Weights of a small GPT-style language model, trained from scratch on English Wikipedia: 3 heads of 128, LayerNorm before each block.
Each number is 200 + 20 x the weight over its row's rms, rounded and kept within 0 to 999. Layers, rows and columns count from 0. The size before them is the row's rms in percent of the matrix's.

# up: layer 4 MLP up, 1536x384, rms 0.0658, rows 1250-1263, columns 48-95
# down: layer 4 MLP down (transposed), 1536x384, rms 0.0465, rows 1250-1263, columns 48-95
up1250,105,203,171,224,186,206,184,209,203,195,186,220,194,233,198,205,167,206,242,204,194,225,224,207,162,211,199,202,180,205,215,191,226,203,207,191,198,197,208,236,195,181,188,215,145,194,224,192,203
down1250,100,228,208,186,233,198,215,212,216,188,205,188,194,190,216,216,201,222,194,212,220,192,219,168,181,190,167,185,188,196,218,174,198,223,206,232,202,195,214,185,188,163,197,203,223,175,170,187,201
up1251,103,195,154,177,217,176,191,178,185,183,173,257,190,183,205,187,214,199,184,198,174,195,198,211,192,220,218,189,209,174,203,196,213,183,206,205,195,201,216,172,209,213,163,192,180,170,205,178,210
down1251,101,226,197,220,178,205,176,186,190,221,211,165,195,231,164,182,227,208,175,176,189,201,169,180,192,200,175,162,226,176,179,246,202,204,180,238,212,196,213,189,210,195,136,231,185,186,189,190,193
up1252,104,169,207,159,194,213,172,174,203,197,197,177,195,194,198,172,180,219,209,186,159,194,199,192,182,194,183,183,176,211,190,201,219,204,209,191,178,215,196,192,242,195,194,176,190,211,220,186,271
down1252,110,197,162,180,207,214,196,144,226,209,224,161,166,185,204,187,183,209,190,199,189,192,190,182,205,186,208,198,201,201,197,193,179,213,227,210,192,221,184,197,218,217,194,191,201,164,191,210,183
up1253,097,205,170,174,217,162,226,211,200,225,203,193,169,221,200,169,192,169,225,166,204,175,207,200,183,201,237,200,174,192,210,172,211,190,180,200,218,186,196,194,217,215,202,155,196,222,185,179,184
down1253,097,210,179,228,208,199,192,164,190,191,230,183,165,179,179,165,219,157,211,185,202,206,194,181,217,213,192,195,202,218,215,194,207,195,206,215,206,206,171,245,212,198,188,223,194,184,183,160,215
up1254,096,210,209,181,226,206,181,197,163,194,209,197,215,181,196,223,196,211,164,213,187,229,175,174,198,205,158,219,222,163,166,230,212,217,220,206,180,180,214,191,200,217,202,244,218,203,193,209,218
down1254,098,225,211,182,184,204,201,208,226,211,214,220,186,204,172,221,179,215,182,207,221,191,177,214,225,218,207,194,190,215,173,202,184,196,193,197,184,196,206,199,178,182,201,147,192,191,174,196,188
up1255,103,216,190,176,236,196,211,215,209,262,203,180,201,229,181,176,250,209,199,221,191,234,217,164,185,202,155,221,201,207,203,226,221,217,203,196,194,182,182,175,212,221,202,236,228,191,191,175,218
down1255,100,212,177,217,198,255,204,198,216,226,201,204,226,216,229,209,205,168,165,227,214,187,228,207,197,162,226,157,212,209,208,189,208,215,212,187,216,262,211,151,189,184,198,211,166,240,225,193,179
up1256,091,189,170,191,212,192,154,211,176,195,202,176,227,182,175,168,152,180,199,194,213,198,223,209,212,202,173,177,167,240,202,203,211,193,188,210,168,198,175,171,203,168,208,209,197,191,200,170,180
down1256,089,204,201,219,180,203,234,188,182,187,166,183,192,215,193,230,199,193,211,205,198,217,180,216,186,186,206,230,187,209,223,244,195,199,217,192,214,219,180,182,247,203,199,199,213,233,193,225,201
up1257,116,240,191,197,202,198,213,200,213,232,215,212,215,199,188,185,233,178,192,179,155,213,186,177,217,209,170,213,228,199,180,192,221,231,175,210,212,184,199,169,216,174,221,208,214,166,197,217,195
down1257,117,203,219,209,175,207,200,194,222,219,236,207,184,174,233,188,220,191,173,177,212,239,191,199,194,199,174,198,234,219,213,172,196,199,238,208,205,218,187,221,192,194,212,197,177,180,194,200,191
up1258,108,214,243,223,190,168,195,151,220,189,167,203,181,193,201,212,187,188,215,221,195,185,178,230,168,203,202,215,238,190,211,200,216,199,214,210,196,192,183,214,214,190,219,216,212,203,202,238,222
down1258,109,232,217,206,198,194,199,220,172,183,202,216,214,191,220,181,199,215,194,221,169,209,172,204,158,216,200,188,185,205,199,199,201,194,221,219,262,173,177,207,200,221,172,194,221,232,219,165,202
up1259,099,211,186,195,212,168,186,188,203,215,202,210,195,176,199,203,187,154,207,208,225,198,215,190,150,195,207,203,209,189,196,220,206,218,184,204,185,176,198,183,232,183,214,183,220,186,220,199,179
down1259,101,207,201,203,208,181,210,177,188,163,199,163,212,197,174,212,197,149,227,225,224,214,186,184,208,212,184,175,183,210,185,190,174,227,221,224,193,217,193,210,173,197,181,183,237,198,187,206,180
up1260,089,190,191,230,171,189,207,206,199,199,186,223,192,205,179,181,170,196,209,206,196,191,209,192,195,203,193,195,222,178,212,184,230,190,178,246,160,220,184,203,213,227,184,242,212,188,213,217,210
down1260,088,177,208,204,216,183,201,234,248,216,204,186,210,210,210,181,251,154,261,219,162,186,232,194,180,196,217,179,228,232,212,190,231,218,229,179,187,218,177,198,186,183,149,233,209,240,232,196,150
up1261,104,250,175,216,229,205,200,206,212,211,187,213,209,197,198,210,181,205,196,211,190,218,210,172,222,200,206,185,207,217,214,212,221,214,204,211,208,191,220,212,219,206,179,174,189,244,201,184,200
down1261,103,219,202,206,181,199,217,188,169,176,204,184,202,162,206,203,210,186,187,189,225,205,182,192,190,217,199,171,202,191,212,171,211,204,235,190,198,180,190,212,186,186,214,212,214,174,179,214,195
up1262,099,241,168,188,186,169,198,216,196,208,157,193,179,222,185,224,238,197,193,187,187,190,227,196,194,156,232,215,184,193,228,148,202,207,209,171,198,231,175,213,225,227,239,146,179,188,220,212,219
down1262,100,135,201,195,198,191,184,173,217,189,200,211,214,212,222,238,202,202,188,181,166,173,204,204,188,201,219,214,209,224,222,220,225,188,208,206,173,221,211,203,198,181,190,195,224,236,211,222,229
up1263,109,196,183,188,192,193,164,199,190,215,193,217,184,205,169,209,218,222,217,201,184,194,163,215,193,206,203,192,178,218,209,227,214,193,193,207,203,163,193,229,183,188,195,191,183,225,172,213,204
down1263,107,219,210,222,214,192,205,213,189,201,214,192,212,179,214,204,187,160,249,172,200,182,209,231,193,203,183,196,192,201,176,208,227,196,191,137,214,201,191,219,179,179,189,192,165,207,228,225,210